Weights of a small GPT-style language model, trained from scratch on English Wikipedia.
Architecture: rotary positions, no biases in attention or MLP.
Training: a variant of SOAP for these matrices, 4561 steps.
Each number is 128 + 32 x the weight over its row's rms, rounded and kept within 0 to 255. Layers, rows and columns count from 0. Numbers have three digits each. The size before them is the row's rms in percent of the matrix's.

# layer 2 attention output, 128x128, rms 0.0985, rows 0-50, columns 0-127
091:081105135136123118150138090112143060139127092148166099186107153104120098110122160185101097104118138136073118138158111111084137114165190234119157097164128075166204147110164141106079155138156112100080169118087121106091109116100150071138104076108134176116082159112121124118078090094186123117119104179141110105107152180114087074132083154166067126157106166157103127107142105151132116151157
094:155151144110185096146117132125144083197149126113096147114150205124127074123144108138121148084154072121020084078142118134070121109145133099139171116129144104128158110107153181119151132112152107105135076144109135113099126106160137151156138121115166146196111160131143113096092157139156178111144154067118110194088144155085113093174147139108138079177100141185137164134079152208085068141150
096:121156135074095121072103135086114086123141116076088118178160112134160187129146089133182141164097120132145180098123146095170171134176108048194155107132123131109124137130179127142140107118120112133141107101164152107150096157100129077096113058140154128098163158121157165180115157096119077105107126081112098120075234107158089077186121121108157122195139110099101106144160110095170109137150
095:157130152123143097118147130152104107146171119108125135120168145095114096145124125067117111142171112130058103058070109190119048142200172111064176142142102102070170164135140132144149136091134142166113153069121172150138137111121152135129159158146103149146098165100150177093118159160198136167157143187152135120131136133075138155227128200091143133094100105107097166139101120101101124154101
111:100171077142122145145111101120108118152156150122146095164075151182082129158101097135131139125103095073188084129116088040132181124138080138156127099099094154106067125067138101115143121164053102128161110146083122149161113080118117092120162139136101137114086131117122121185174123100118171200164159141112106115116152076106094096127094087093092133144110098169089098163136139152146090083036
094:187088152152133097162146098170167163091132154051126115127155174135142082125116151123147093092130118136178159089121133157127101137119080129164120180118118028190089075121121131170157105122156161121093131131117115096134124150166142109105125177090160136165089076148092176136132180103162137175180144141086204145154117141107145154111195082099148154134123138187138130135148069090148170086160
087:121167174127135092183109130111157093087126100148119125097132035091095130159119149106127102189044120103140140154094110106168116119155136071113204150149141126087130169139160130126090159099115138102100152177195174115129147164116080097171118113134136123093162196158108159068130121111136108141144188127088211104183143162145147104123132115100098146107153115124102130168150093161121152203091
090:140121097133146121096074141162165169092134160154076167152183131077138129169146122162108149146139124124081153106133083194205090111112111146161122103086129088128166107226119074096119089055107121163119130141135100113129145129155049119132178103107080168129153096096178162087152082134156124143120158103120117103125171083077106111060123179136140143143097116108145148102072129134161151132083
096:140134099135124167107119198077155091130104127077132141152167057114145134130167110128135143206130144141080114140162145120150108106085163089134130106092111152091143112106158122177126109138178124102137138172121139118176061136087164112107151119133151151177133124182121100117147155163118079118083195122132077200149166098107151160096170111107105067036182147123114128138147143153069159202145
103:104148116142147098073108124079067145079128144089108177133141070095143134094154127117103058144136167129095107154113083151133154140125059176138147078139134119119156127146109124117127132146092172160156153178091107075139112112144097130146180140140148161099139137087091134158132093085113095124152102157207062110101076061093117127175126163059091149115071108120100126049082125158090149151084
108:140134129134092144132172158132076166083125104137115116143122095097161152161107154140155060117109177149204142105182194106152094147179147135113086161141124176162170176064124127114205158072159177169141150083147101119106129138142146146136108122123152137114122093103070186158163139108081097155116116097137151104100081094145086155127117115101139095064215078137091120139165158141182136111137
106:162150119130164162164085137131094145069145102088084136174185087160158123102112186109139113063127109170119094112146127103142128124123116124189125121104089134122068102137095120129153127107164088132096154172091119131128140160127132129146121112147178160084047222147134149119108104201141141141134085089074138197102110058116100103124109060125075098129111119074110165154155126128149107082074
098:161175165126111156163160157071106144107120134146103196121072166129195130158104158138174130154138178155125109191108079067141083070130156100105130143071161119098134120101075121167130128173163112128104105125124152111113153159165184131125146145137123097198095120116111164185140069133150117123161122096158084106074119154124103118117142165202081090096149127061101168095169116170134162150158
104:100128082156097104151109088158160165111085127151090148190132183133071157147064149129152169140131143090201193108144193127108171139134137166116119156091147158137125150109075093190154161083134137137146105115105148153101155155154170129103144096130136140144127098124109160089124135113106176142106113133197047164123138093173064078169152129169131101122147166172117181193124117153159130088169
084:129131151162104119129112136104155101060123111110113150129165114135160120152104168131098109172146094225107133133131100093140131154124098133096121087148171120157160132182128075213077146143088161134172131122112138185117110197121153094081147156160166142170133132091094116083148072097126103131133141114158161120153165123137184106101173098172110093136182065120181124147194077150105121045137
103:138130113131114169092130150099104136122114071151086171136169112099123094117127149103120130112076095108110131165112107171145112194126118156078118149121095147083221192127120112096132141056157063143122162146103167177147099056120157121105122076086125158078066134146127106160141154097145125088129137129156159153043119180091089135160162121145144090185192095152145142115104157098085132126172
106:085068125133072091113092139127159096120145109110079136143120100108086117077131125195160134107139113081137122163076147126128105165108122132228116141149091121137154179079173176147166117131144078117131132163182093132078112089192156112131099122100108113148108172135187078141172138117152133153119121108112122133078125114121155129086097154081177143101141143215144197114152097126057126183133
113:154102093095194185137099125140111045137148164100150136126189103085185089132105077145118132118154131127108153122108091103160089095141108105081056139118117118131128154178138179185097169136176157132181094099154095156125112216138096085171089165108106122102124115148117111098135105132117089126145142165105109148125164186140128097065111168100114104075171151108171108113155063156083131093117
102:095086137036136156177116163088143143137130172137124148145133092120155119119150118132146116158169098071129048165180177084084107105175071113143135136132154161055155134033163091117082089105120152148095110133158100110101121129087157119131147116196132165128111120122170107151072158098123088158154180119146097111084119110118112112135171146141184098105150109132132109171088087120074178117104
102:175094108102159141118128156121140171127107150150112109149162103118150123178137135152056172110137115149091122138092057128085098157050114062167150103137146125161158102152158137146103110109136112191068106150055132141133111134112113080070141107061088171127092078089138125126143157168129131103166059091104085144089152106164158159101111098121083071090116086161123165081148085169166111142131
106:116135150182115142121115111109168142133154106129149159146131109142082080143121107110140163136099097114153118151139172136126061137147117143161135170131102141092120206167100113116160086106126177139163092203108154117117086144157081081114120221116119078188142127112165131050203098151133110154119171144117177135187196108085156150115168129099088105124133153129141138091157163167069113167189
107:128181148105148106153109092100132099076141132123084145118150104146083141157076175107090166104155131212182111198115139178128106111154127112073170127152149135094095122158117164107173138060099110083160146175145136171100179161108084130134115186118103105125097155059194121132104107188130148157111088165126216166121161133112106118144173138118146101148110134094081096124111137144115157190140
119:140182079102118122133117081107118124110129157155172138125110131142124142076097116088132187088137159149141138143166170082081144099162174151152146064130214150112119170129201141123163140134112168143123121153157124105154155139127164170127122183131129113152134143116195078134122152067186165121148144186173114117166098185168154131153068128035131050158142117113155114124164116179160136108137
098:128119156100106140147120150137122077159095118121147173121065154121150116136096164103097142081130132121156078107112094150128087137116175045074084088158129125106109197113111185145153109101106157095176161114174122124171174140082103169171135125145135137104110142083158114155115125124070124135142149121177194163147102179216145172152163144161115154115163165054134088164175160087130079144154
109:093096165124156103114094139116080170035120107128134155109125162131113174167100133129102141149090164117118119181134147117115114103135098155169207112143082114121067139138132152169183118090095171114160108151124159091186114187179095149098159185089123085132158176105116102116084133119087104176176106154089116096096137143093137113172177091124126166088117114123140155177116126106036078116100
089:098073176123157120127103139179104144160175176147133149138106102139105136109164090164179124185118189128075122124164097130142085138130098117130102113157189079122119169101092189136152109131063179140173093088129157096163084206134107170133108165161161127195092109115113098114141159086109128173173177126162111120143143158078205126173129138159148124156181076146105134107158140146096156116152
102:130118115123125151101194158112109088126159109214089122181104107140123128177128095178157111136154126146092096144086096110118112033120131184198129095191089201167153197082084100155169161126121120123141131127050127126139124115136113134118113153116090123123135138104164142084152193123087124099153089105079127095129105125196138099102108135175116144143152164116053116132169103123117122155157
102:108087152142077098094106163119089110118161145102191069140161101148186126117124093140157099128131159106134174105110136112152153179162152165137127123179117123042092088124114188129158119135163148114115140138135185105140126150079034075093121156139137157173087081090113155153124112176166182098115185149115049125106160147147114093135154123071129186095161100126126135150138154158089112091162
103:146147110151158184183162148145157152132090126131144096086124089115148105063158166151130200112154131168144092073095136133157095089123105157109135091122159123158102170139138129138136101070126138079156110154110139097081128138125125145141143084100118076127162128119066127099086124182165138141133096122078076083085153143117164074159070113124097097160115212182133092207113150158092093122058
094:089090107143169149118169148115066104118112120160120103083148129175136091105156094163107119110139127159155128176119138149143148208153133152178149098144090178074146121107167103117091126182130071107137128154062158186158125128175170147092114062136187166156046118112151058090148092126129126093160073093138104075144156182115123169123183136145124136161105141063122164138113124136096133104105
103:116178086112138117134152124179099104083151144146159098158156110139137144125104148134116133177079132036093123125080106130161160122101111130134145107104130128141092132084112132121090114099113091117138134147142155142123094136142091092130091121208129096083108130096115134161141091071141111157115081194152098077101165136067113064075125147095103177157193124173045113157096145032150143128073
102:115184073138139118159152125126121109112128168159145149101135175107154255122120148167146134113110155109171123145122076082107170134179094166083162192158141162118129167142154103136095070084136120097133144106136127086153126139152128146160128214113136129126100131073146160139146149128140112139192164171130142214181109143060145128131119156115122191136140123125076100092064140126160131090127
100:133102098149128105129143151078141200120133144172153143129101160101131101075149074102157111130110131140056159149160128079147161137150081080099115156141094118112027103133116128093172105124128170135164144084115150128147149106139147111102092164112152150092141173161190137188117130158130099164152134153095128096156102099211110161130222143156182126103095112136185140082119119083153066107166
094:144180083120179185146131115146147100123088116110135120075097164113116163138143105113173083115162173095158142114160113145126082138081187150091115122172111155161073096193076119100140179103131094104116116076165110120139137173087204181087178127114135111117111105114129089108123112179163167127124170136130139120138089101193153130167129164093103184168167134170137165141102155043071145134123
099:093112132105125125082146097116113114162104139031104139129107168121100156108124120121064061111109074076131133190107152092106198123138138105089143133153121137132157145088096138144136198159110104109140151156107150143139109134134112147151096106133140145163110078087141103154127095174111194102096145075137086147147165152131145157237152094171203157108176180149126141133143126206139118086129
099:115079113129138160151090161101150161140088108166099066109086133120071143082101152075153098170145102118117091154102154119185139082164142108111130165121130167113098092153085127044109152141083160106121174107128117113158117167124116206142111116136109149098163136105153123111099150092130131111102133068115161170198149172135098093167153125173155087144171068101136088102076099095057195113126
097:093107094116180132116135138066089142136141064130092087172168144156171164150094086137147145124091114061118074111120093135082191075138163086122116186129133116138143109104108160159057113112179091165118132107134164181123123101173098135146107091110141158121113082104158111134141156152115118074135091193097195103159128143099105168190148075130093116145074087135116115105068075143103111098132
112:143126157158105151117123148130145172111082106121099100130143183144171119136078121082123109116161091085138082178109091158149142142096096119118083115155125097229145186173124157122117102142154183154109130111155143128130145118139086107184084185062131112135147136191126073136131097092131106093205130041160118138092118182114160105121162083086134092138096113093151153105113136098168064085113
093:149119142120140110148077142095115072073159108149118134170151062114067109191055148153064109104083162125070208131102162163102146143193128115104123111088160153150089099123194119097181113136143105133146152160116168150165102147103140143099149103079120143114134149142141131158117150119124141137135066139075186131140135055107153092114178149076146181182135132116153130154135095118128094065110
100:160084125142100140150176075091103146124151171129127115138144178124135107116150122142126102167109123161169126123123148145150148153111151129112080154121170079088124142083076135138116091172167160180080142159126125131143150066153102129126134157140091157157127092174128165028091103110152167099105204122102154061199146168145099095085134230121171141189133130122119106127172128145122058119119
101:224137135134112130153095153059108065173133116150158068112127123121139151143115148107125158116111156104121063149137146112176112187146181116075131207146167115136137118182134180157104141156188111143143114126067150081164081081103083102062133111143139119166087084136071141125110101146164137117127097138116174143112113132125120146105070109117102121020088105144150084142130117104125111140117
108:133132132109159112129165148124110134124109126132125165096150108150124154095122095170117163136123165117098157147127119178072163144068079140126187098212092084158201147139111163116159100126165138115158110131122106110148125092196159180087101121110146112101161108082140057124128128118174059065106110115151132208069131090133223098144104105121174121164102125061155150090158121143128152114128
104:110116101094115128114097099107111150174139173095144095148125097134119091138097123157113126120101055086152109082124102118144112141145094167163138163124185137115153153139150170197082089128102122153106124131111122097078135186157107175158110093093090158144057078141120164164092175057132121145150149133154164172061138087084114117115167136093161134115148142156155122061106168058149163177212
107:163091123110140157179158139129161095107126139146102070110081106128190152112128122086145168078116132173155159136109088111098157135110150148174131153073156087075171141058106153103138130096078139156112173128077130134148078156127176132136118141137150070149089103099080199168124098105122130099117096110156113112205158200143108081122129092144110144174105155089123158094123141068037147133141
104:160155079141101136151099098146123098151204076141151085102077116131104116121092182176148173105174148178094159097096111139105124105142161162119174131161092156139170185087151142147126173116156152151148127150152093112089112123144118055145125166175107095120120207111145133099140161119172120136116072147149084154155106190095152090099115143089090142154191069175144087191123123076106102115139
098:131115118141139076097158136154163117127155123155121094112212137071107099094110108123082089138186061160165176145123110111126122102137137091110126148144126120053166089137074073145160140137135076126130101134151146156074118091126103143178091124108064142136160112126084190094144120139128092152129169117167129124172058081100140159137168115153141146158115165160115162114226085131093129166060
093:149116150109143184076105096134135109116176143037107164136180060144132120114155136161133147134163114128148153139207060123147154133075092157106168071095139108130169177120141110134139150158117143111118122128119122108173113137109158090141127130141146172148174060161087125116082106158078141162078180107103136088126105137064201068165118149137166080176128179135105150074144101109122172135139
092:133133106118109123136173124166128122095147113136110173154085121112071096103146214141128127112175134161090136171103082139100108110108121104146125096124110143149200161144176119158091178116076117131126168133157148156104107152126147117141131088134158147119113171116122120115155091088119097147065111126139122172190129090095185130155091148096170164105255075088135187117140091192171157172131
100:144087108164121147101077152146142121180147143138198145062172092133145147124133081117077167184103162110152128114149137127133105179123172130186095123118148091144163173070118129119121106104117087169099073145129125087116194122117117123114145130110194109120148115155126107097093090125108128066132163119166151157151151182141120109202116143060145098135103191158107101084026098173149102105120
125:150133121109080167128126173116086138132118131113104155114171143120086135151139136101141165116094090136117145115167152117070142149165091164118071142137181135128155068081095069173170110132142162124087101125154124113103052076101180139120136121131156153187129114104139153151103182080129162119120130126129176140047100141099074180148146123242129088159121100110162164129167162167162160151070
103:186100186111096058132106083103136154092138078134146090204124146159108125114152194133102119147141114132149082156150205169145122095161129102103137095114147133108107146183121119165178087139141081104164058133111148100146165135132104121107142109106105063158118140118149164094169050123080126120110091122112176147090143138114119120118152147105135106086108097079036118145126181130138091099061